Part of a small language model's weights.
Size: 4 heads of 32, MLP 320 tanh GELU, vocabulary 8192, 2.16M parameters.
Training: a variant of Muon for these matrices, 134M tokens, 2830 steps.
Each number is 128 + 32 x the weight over its row's rms, rounded and kept within 0 to 255. Layers, rows and columns count from 0. Numbers have three digits each. The size before them is the row's rms in percent of the matrix's.

# up: layer 5 MLP up, 320x64, rms 0.228, rows 72-118, columns 0-63
# down: layer 5 MLP down (transposed), 320x64, rms 0.0959, rows 72-117, columns 0-63
up72 108:161139185115140122026198105146103116153105137143142159125165107171196092132133124072186128108144143093113078048135117117110159105150157160134152140123114093142107152113102100096144153151096103
down72 107:119110148135172088198127091148159110157090121134102192088169118141134194163176084067145119149089088119132132125166119105134156158146137197131128113162098128144098086102093051155120129113096100
up73 031:092134115133083187167191152100151115153074120091170107071150132097200138115140188115124101079157131162145119062148119107133118125141138116142112138178115108103099206094132131097157187111147124
down73 030:165088128135137102122094111144122155131150136148150124150094075171085112171128105108132112100063114076113099207083119185103149074096112138137119115133196173133136135194091180168141150107110172
up74 130:207108182112152106088130147114133148108161074178163103115092182140100092142161117159168133166136120118159158065130117110137094137141150124124212088099121171130075144121135110083092109085081140
down74 128:119132144131096075162068122128169130089190194173194130101104162083104125125115083123162134103150085123097118125159092165138096149152114108151093222113142136081110171108090108118144135127163146
up75 120:143103109153102087109194117140138104107084132121111099098085167053146134151110150121191121124124109145084115115100116134161141196134147176185090053156115182098202142101131136138138140097133164
down75 125:149121124149146160109106195133128143130181128118231159171154152179113152127105097131070162103150153084133151124125144094118103039128129101071126159089101108132082115092166162133113111134104092
up76 140:118146074202175200098155130132181113075117105069135108117079105157113185112137166125153163102180129100066074117145121160110128117144159123143142088142136117130125137117104129160106207160123117
down76 131:081130185089108079193127114144095113160145189199126156115198119049156051153112103154127083127118151135172161133106123103140123143105130137093080148091099120146141138105144134098155123120123166
up77 095:102163043116142162131162124085114148107137112094163127109173112131105139162084142190109080116166190129146079160140137079130130160130194111159073152161080118118138135066100179104140123139160125
down77 093:164108166154088086133072128185112150126124131154066138142102158131150115129153139075122187086047134138125143111122122185145084103122068173134195082103137137140116127179181137171125121133117098
up78 103:142101143042161093114105105161141086091142139095104085152163133059128061192131122135129113156130082167116118133192130148088065151144177110120166166136127087111123109139114134175111094137122170
down78 118:148100116158182146102116096127119095128161104140095085117147154156153100117156175140132069144151076132088156113133151169126065166138137158065168183134123128088114120162070122167118196052108126
up79 085:147183138137131151079107110117190131138116077135158139098100150114136090107197127147108080136102110176136059143122173178113157131136055125125185072126116131166127155137128133068162086144115072
down79 082:167108116103117140078109139113165129116161129155133150119177105100150115170169134167093129133126113119145087170097189122108083085182110131115075062159172171132097116114117163123215061117092140
up80 102:154152093136136087120170107128132139126146100133119154102098053135129161146114160111123138133154177086049137115092147193057113138160151104138125146169161178047164191154134091102123147117104150
down80 095:052104138116139125158173105177132130165111119153124149081162174084089136129064119103096169185088161118147094132110116136178143081133125159096129047125138088172142101175164118142151124080159123
up81 087:105117147122094133118147126161072097157140136127149153166155203074158141105121149121127089108142175149135185123126104135078116144154209151171120117141095077091147090138074121119111140037131176
down81 095:148131131105131113141116143067184141109088120125133123079106069132137133150172117137128181151099133127103101126145143180177085131091052074100116130093173164162095159126192154156148114203112087
up82 138:141155129094150118095150140136119128139118109095177153081143126063152143147054157141174079114166127061136095095111153134141157205114068113155082118177116148155170094137147150123171163067119134
down82 128:098109119206099148148145125129116140146105149160097124163114136135096137150178113142035151136090115160105150135167157146119128080132210110125187152081123118126052166134108144082121128121062105
up83 107:135073131110095096108151132173193187103146148176153199115139122177079137137106104153091168148112143134193090118163095138145117130172124126069127132100123137129167094090111160076095152134101065
down83 114:120110144080154105178063125082099113136117176187135114135129183175098125164161141126084101156146042135128125134123076179090119155089187114155135124064107178096114118143133143141160148133114101
up84 047:201135131121103153162152094122167118138078090110107134094133073116164083113139126168128098114129160125132103094132130141137101135172124135086104191121112125085121196065126102075234133125152146
down84 059:211122065080134134115148163119131076099150149148139117155151100164126101147147138142133118108090178124110107159112189136065089107145131146075096104083149125094143173071097177131152174113120187
up85 085:123133116100133081137132134167171147128108124151119116179148180098160108070117175094116194065117102169090133133125109183100106111122050134116188142150146062150145133078117102171143098176143116
down85 101:099118198188136117082095155183095129145130113123114120142081185150107148114168141087133150103103065179128179100112081136122126065163078170116161134149136163137079143114126153126158141125139057
up86 127:111102144120135110073113096130096129147127085193196122115103072185121118131151152150182074120111199147116140074171135171118106134140135155153137126065118077150085141133104124108132159187078105
down86 134:093091104098109121148145145104123164164108106145121120079151081137199081149089122172154116135115151151114165099157163149047110181123142091133186153155117140094100192114154156108107110125184066
up87 123:118149125122117141111180080059140098134120070085102081165176169040135103153129179124140070110115124101162196127158175146088145136112132133087127096120100137165089146100128156150134158117167153
down87 134:147122136126126178191177065139037124145106086110120100157115130148147173102089175112116117053126095137151109161132143084185140139157117103109206083136108175115135102146119092144105151131135138
up88 121:087135151099127174111166127158114130111192114150120080111144063103125114046153152147180123099169139085070094115117138133100114131148174176104116113164102158173155182147115086162103105183132157
down88 122:102143136150083103127185099110123129190124116098115165096167122104131159096092148093167099131175173093138120153098163109137166158176111104143091146151120147175127039070103150189137112141124064
up89 107:174119063158098169110150092086090133167139134126177104114151169057124118097189151161121129113112130163151101124108105108130147124174117140043072118146158056130109187142103151093114135162135118
down89 102:128055102106127146104159134154131136091125137120124131143140151136109086192061106130084065131184088157115094112131141158181079153071144140181172142147176152121061119121183119147105172138111121
up90 108:102152079114139144126123097092129125103149093055127107088153096186151161155149197085163135163131166072130116124103126176110147186145183136127104170111151110093153098080091130164096190100113146
down90 097:116111153133144155142141143141159128189103135196105125114131186096105076150058138135077126179106097184173136150081131107101143115117066144095185091149122108146110100162158056129158086145125114
up91 119:137164070213086114146174096114163164093114169160147134101071150118197167109108142156118077090111157120149156117107134153122128175112089125095105114142102091147167128100135169126179108096097075
down91 113:127078141098150118149117151146122113188151088069150099153215133085076113144159136155154170137167114135087084121154134106080129058119181109176116115112164154178083105113134106127093153101129167
up92 125:135074095171183178157135149179105148100144103158200100101100108175110178151110109101108114117092127076122082114135055175096151151136111145173143096141121140144135135059075151154136132144164130
down92 130:172123184096045136163137051149143101155118111133101139135178149172098103136155173161156155115170143131144136140163171071159153151155125139113126072103109063091119062130137106122100124119082122
up93 134:122160136126137134068176130171119061135150120109130085096128132113092153152133155117166119106147095111110116107111144139108136194086111154196151132132147185086146106058110159093101147050106199
down93 133:112147132198087119147096154065165179078155120143140165170190124139110143100180110115108104125133160103157142176111135110112108076160113086084103175124101087164105090171116136171126101174109078
up94 133:107102158093118148137145195091117094138115158129065157126140118065101126172148045205119161106080110163139112149223105122114130088108090112122138091134115128117143163161164155101120159137112141
down94 136:100099111084112153134146195097135124088113093116045178138148170147126154122094085139156160167150090134121094183124167117136121154123132154214164200127096119098088123127112127064096114120138137
up95 126:179181190133172078099148209150113119144168098165115108146087137088119145152109155123127114134099100141120134151087149180149136049176080091119095084104094097102123152156129136152138161151092094
down95 118:054046106144156109118137113154147134140081120091113106140139111171108103091141154131057148124132159077121105141135154128130157173202128153111172143164113149093074122175182085084163165119127145
up96 056:114105161112113170095161172165110045155149150155178174184110206127118150104129094096099142080170094150117107128128120134098167103119136101123184103113168123107124147162118128180108106062083124
down96 055:157128120144114131123102103102151189086122104101109052112183060160120118154138169145151113199117147091083130130122182084120052110162122166112073147140099113121114137121157154116161179173155130
up97 108:059121224058179164081137089156145143138141117174147101146117178131106155080143110143098158128077143121141157097163150167141089095097106175129135122107128114107146116173135141134075074107135108
down97 106:116129131129129125131103122153137168098181166112167103209119155145167126129136192137120107096093118043161104095152163135129147129080081121116106166151111103133118114089145218140077163094131076
up98 074:166133154112121161170118137107112127118102054128120095140150143115126145101173099104134170128114115119128134154126113096133099206166172102078057133122102115103090100063115168180088128134189204
down98 068:154086109120109127077173167140177070117108124122144126116131109091133164151057107167104113167161176112120166144137163088104126148169157147156102108136197099108118112120197100071172061135108112
up99 124:141122120179138166068183096073162152133156104107148091051117138147146139174056122123074160100114129143136146148134111093129160162193212125151107079134116084152140145138141096117097131134135100
down99 117:060124113122127082150123180110119126096093138129114167140134138179116114135174086138159093127194126125158110123106175154124069085111039119136173168130195131130130067149106152134168139086106163
up100 091:125066099154059116054138092140179124111154080115121143161085136087135118171153174135117121140128176134112160116071194129131146167131149101148169071150155105148124105167131153169086087094108154
down100 112:118173132148129154111084166114122178161124141097092148162080073179097141090123118107188083101104074135167082143134122110120140062181098100156124111153124137149151129098120185083138207150132106
up101 113:196130103146156156173119075118142200104138082117088113115105122117142129132155179117172147092121092063073139091058186157136152085115108133177112109133109161149132103161145186120118156131091116
down101 113:056135133176112085111138156115092069156088135170116146189166132128123127163120117154086093143100168207124121191151081094128075164100148145079147150119154082127096194137119132127113123107128136
up102 115:064139090113182162077164140115169109162176063146176116143125150152111080130089195125134070146172112085093160092098129168165137121124172100166152099125100151092122101134121178132085115123127121
down102 112:135129138114104074110087133122101156124109170140134101115091085118169146114192048144157141087119156196174120129150101143093117142181130122110146139119181107115082182121151119064157162111094199
up103 095:144130107084092137153153119087102141092133149151083161126101163140121133137132109090093207093112036095137135151099100097128097180181192181125117134101146105181129180108116129144135192151120132
down103 089:121153106168134132122125093141142090156119118105135130093155158159115152127113138117195110151134175133191142057128144174066140135077039170132091079075180145066105143116118140158146091116142148
up104 074:149047091194133149170096192068138155128128102137098120077081070131104153152137114168110141150127104123099109145136180067110082118130125147151118084142123153076151147175100171114148110172111126
down104 072:164208171105104074125134077163131065113125180112139107184174173128141131109128158092128165139113120146142160149076067169120163099118132141164124143106094145160089087085096123150099151068122139
up105 124:082124138118125163153125108120126100096112162127141144126178105154140133149131088106119153078103115152167136183180076132145125213146168106138097090058088093187163100055164160165148134126146100
down105 102:075095101122126056144145121157147079120092140224116102151129097107087130164165175136104126130190170090131133103168135141068149131123099115174128102199148150085109155115138086157122105153122110
up106 129:123109192087122110122171041177129116081157069157162157157059116120142135093111117075127193148105163087150132146128159142115094128117117164109167128103106129115149143117095113181160064149147146
down106 146:099092144049168112207171077109090098156144103123134193117086114129105140131159157112200137134171128155087123091088184134162146142079143136138110150116098125143084150110113109184139109097104143
up107 104:116118166173106135127107111125100124124147106143139165093098109070171227174130139087118116162139162116102155151089172161092106138203106127126126080082128129177130036112155148097145121150138127
down107 105:166114131064159143100133148095115125121096122080126095155186172141086077144154146242137147135086086115138109113163116117131155112075110121181118173127146115105146194142073115158097122118113135
up108 111:057119165105133129119164139140145117159171113149168185137139080119076175133114130119161104104127129085095121139105151177116139121160154127169184120132094106163115145110070156142059197087110057
down108 102:112128119160135145139070156170139127177082124115103097127133165099113175114149166120156106151177161168112158136166132120129098160118107067147108139146113123124029125117127083097224090069120142
up109 107:103167136189152155084132051100109144123060140081088136128130173116116098151169134175150138091092149108142149094111144161096148124117188219144127130103145074147106130118086178118142152104123160
down109 111:187086104068118086165142157178161145107160109182139158124140113132140155102095129093108106142161176095114089184119140141144110151099067042135136130133100170164180096111155091138097132156156090
up110 110:134087121164179208062108103115128129150148129135116072140149102143130113129133098159102109145094116153148140170136104109143104121169157204076150107053122149066100054133173162153129122121142138
down110 111:132204206158118130136110132162176127068176160128162093072145113123151078111147108122172085127175076114142135085107076124161086123186090120089133141109123151162101120168136135130114143107114080
up111 123:142131119149153144113134090144143079122086107158151094119129115108211126139154065156155076162105116146116164119144184127105095153133133126109135162104135121042150096174172140097177051101166174
down111 118:087180140129162130115086128182158153147148209115115085096118102101080138137161163117133147082149113119127143089091048111113141188113119119123136173134108134206080161123122083079136169152125123
up112 096:124137136119114091115133155109114140117040053156126126128109133098250115127111146118168132096092154116148134135125161139186129147116150160148106137141110112190135194144125054129135104081146143
down112 097:088127061097111131197119191100095103118136086150110098149159175155148146167166072142202095142168118138133154143142172170133103080126141097180094149148085134078126139100112091089157134109118123
up113 106:112165124089167127074155132081158097143095141124174127086130147093161120147081103175121119139117148149112127181093149174080149136126176055160113144114103154149148143199142156113127075104045117
down113 110:159116153131118117165114147152103140111142121156061123140101111138147121102194104085171132098129070107158093078119094114177130140149077164133165107080182100119139143062124077175107182145169181
up114 105:127143099136141184128135095115000115185152123142140144148135110075108151116092102120104104090141149115116153115120143153083176128121147136172123126122159138096160131124100210088185157110087166
down114 101:125128121109158152123108095119176156078145105157117088119104101173204104146201144155147074203118124160120124117151113095133145091120093160062127139117124109109130170137155050143098140130177073
up115 123:068139084130101079148188078092155146142128142162144163167101186077119131140159130127152130127153159118083090068156135125143183169138128140188113105113169129200123084110076115103087129113101146
down115 115:181141161097110177089128137109118149082101107109160107126102138117230094123124132143124165107123132125118122102097050152127057118164106131080158194120106124153100178174169181141140130098133109
up116 110:196110129177089140143148098155104125136120163125099170123126104148093115213120140174120114084131195133136086127077161102098134124145148116088105080166059111107137105176085126115144157123106199
down116 109:111140125052112104078160121138141134138174119102156126114114103126137147060101125104154159140167062132150152146155079155153159121128135141172178155077157174155133055134176160106087073140106078
up117 121:105150149193134156095157115082169158159098107161109136192116154071109156157153129138111102178096155156161084086116074132146069183100130173127109082110156078143083105137109148123092084113147146
down117 108:163117145068164111096095155173094145113133153064149095132170195140170134177143108115128150126142156097062196118089093089146081146138102103111137146169111104142121171123142140091065111096175118
up118 098:107116125180150118049121134139135133134174107102162128112100118143135159134068174109218102104124182059084126118107111172092110141129164191119086107142118112138126134178140124120130203087127108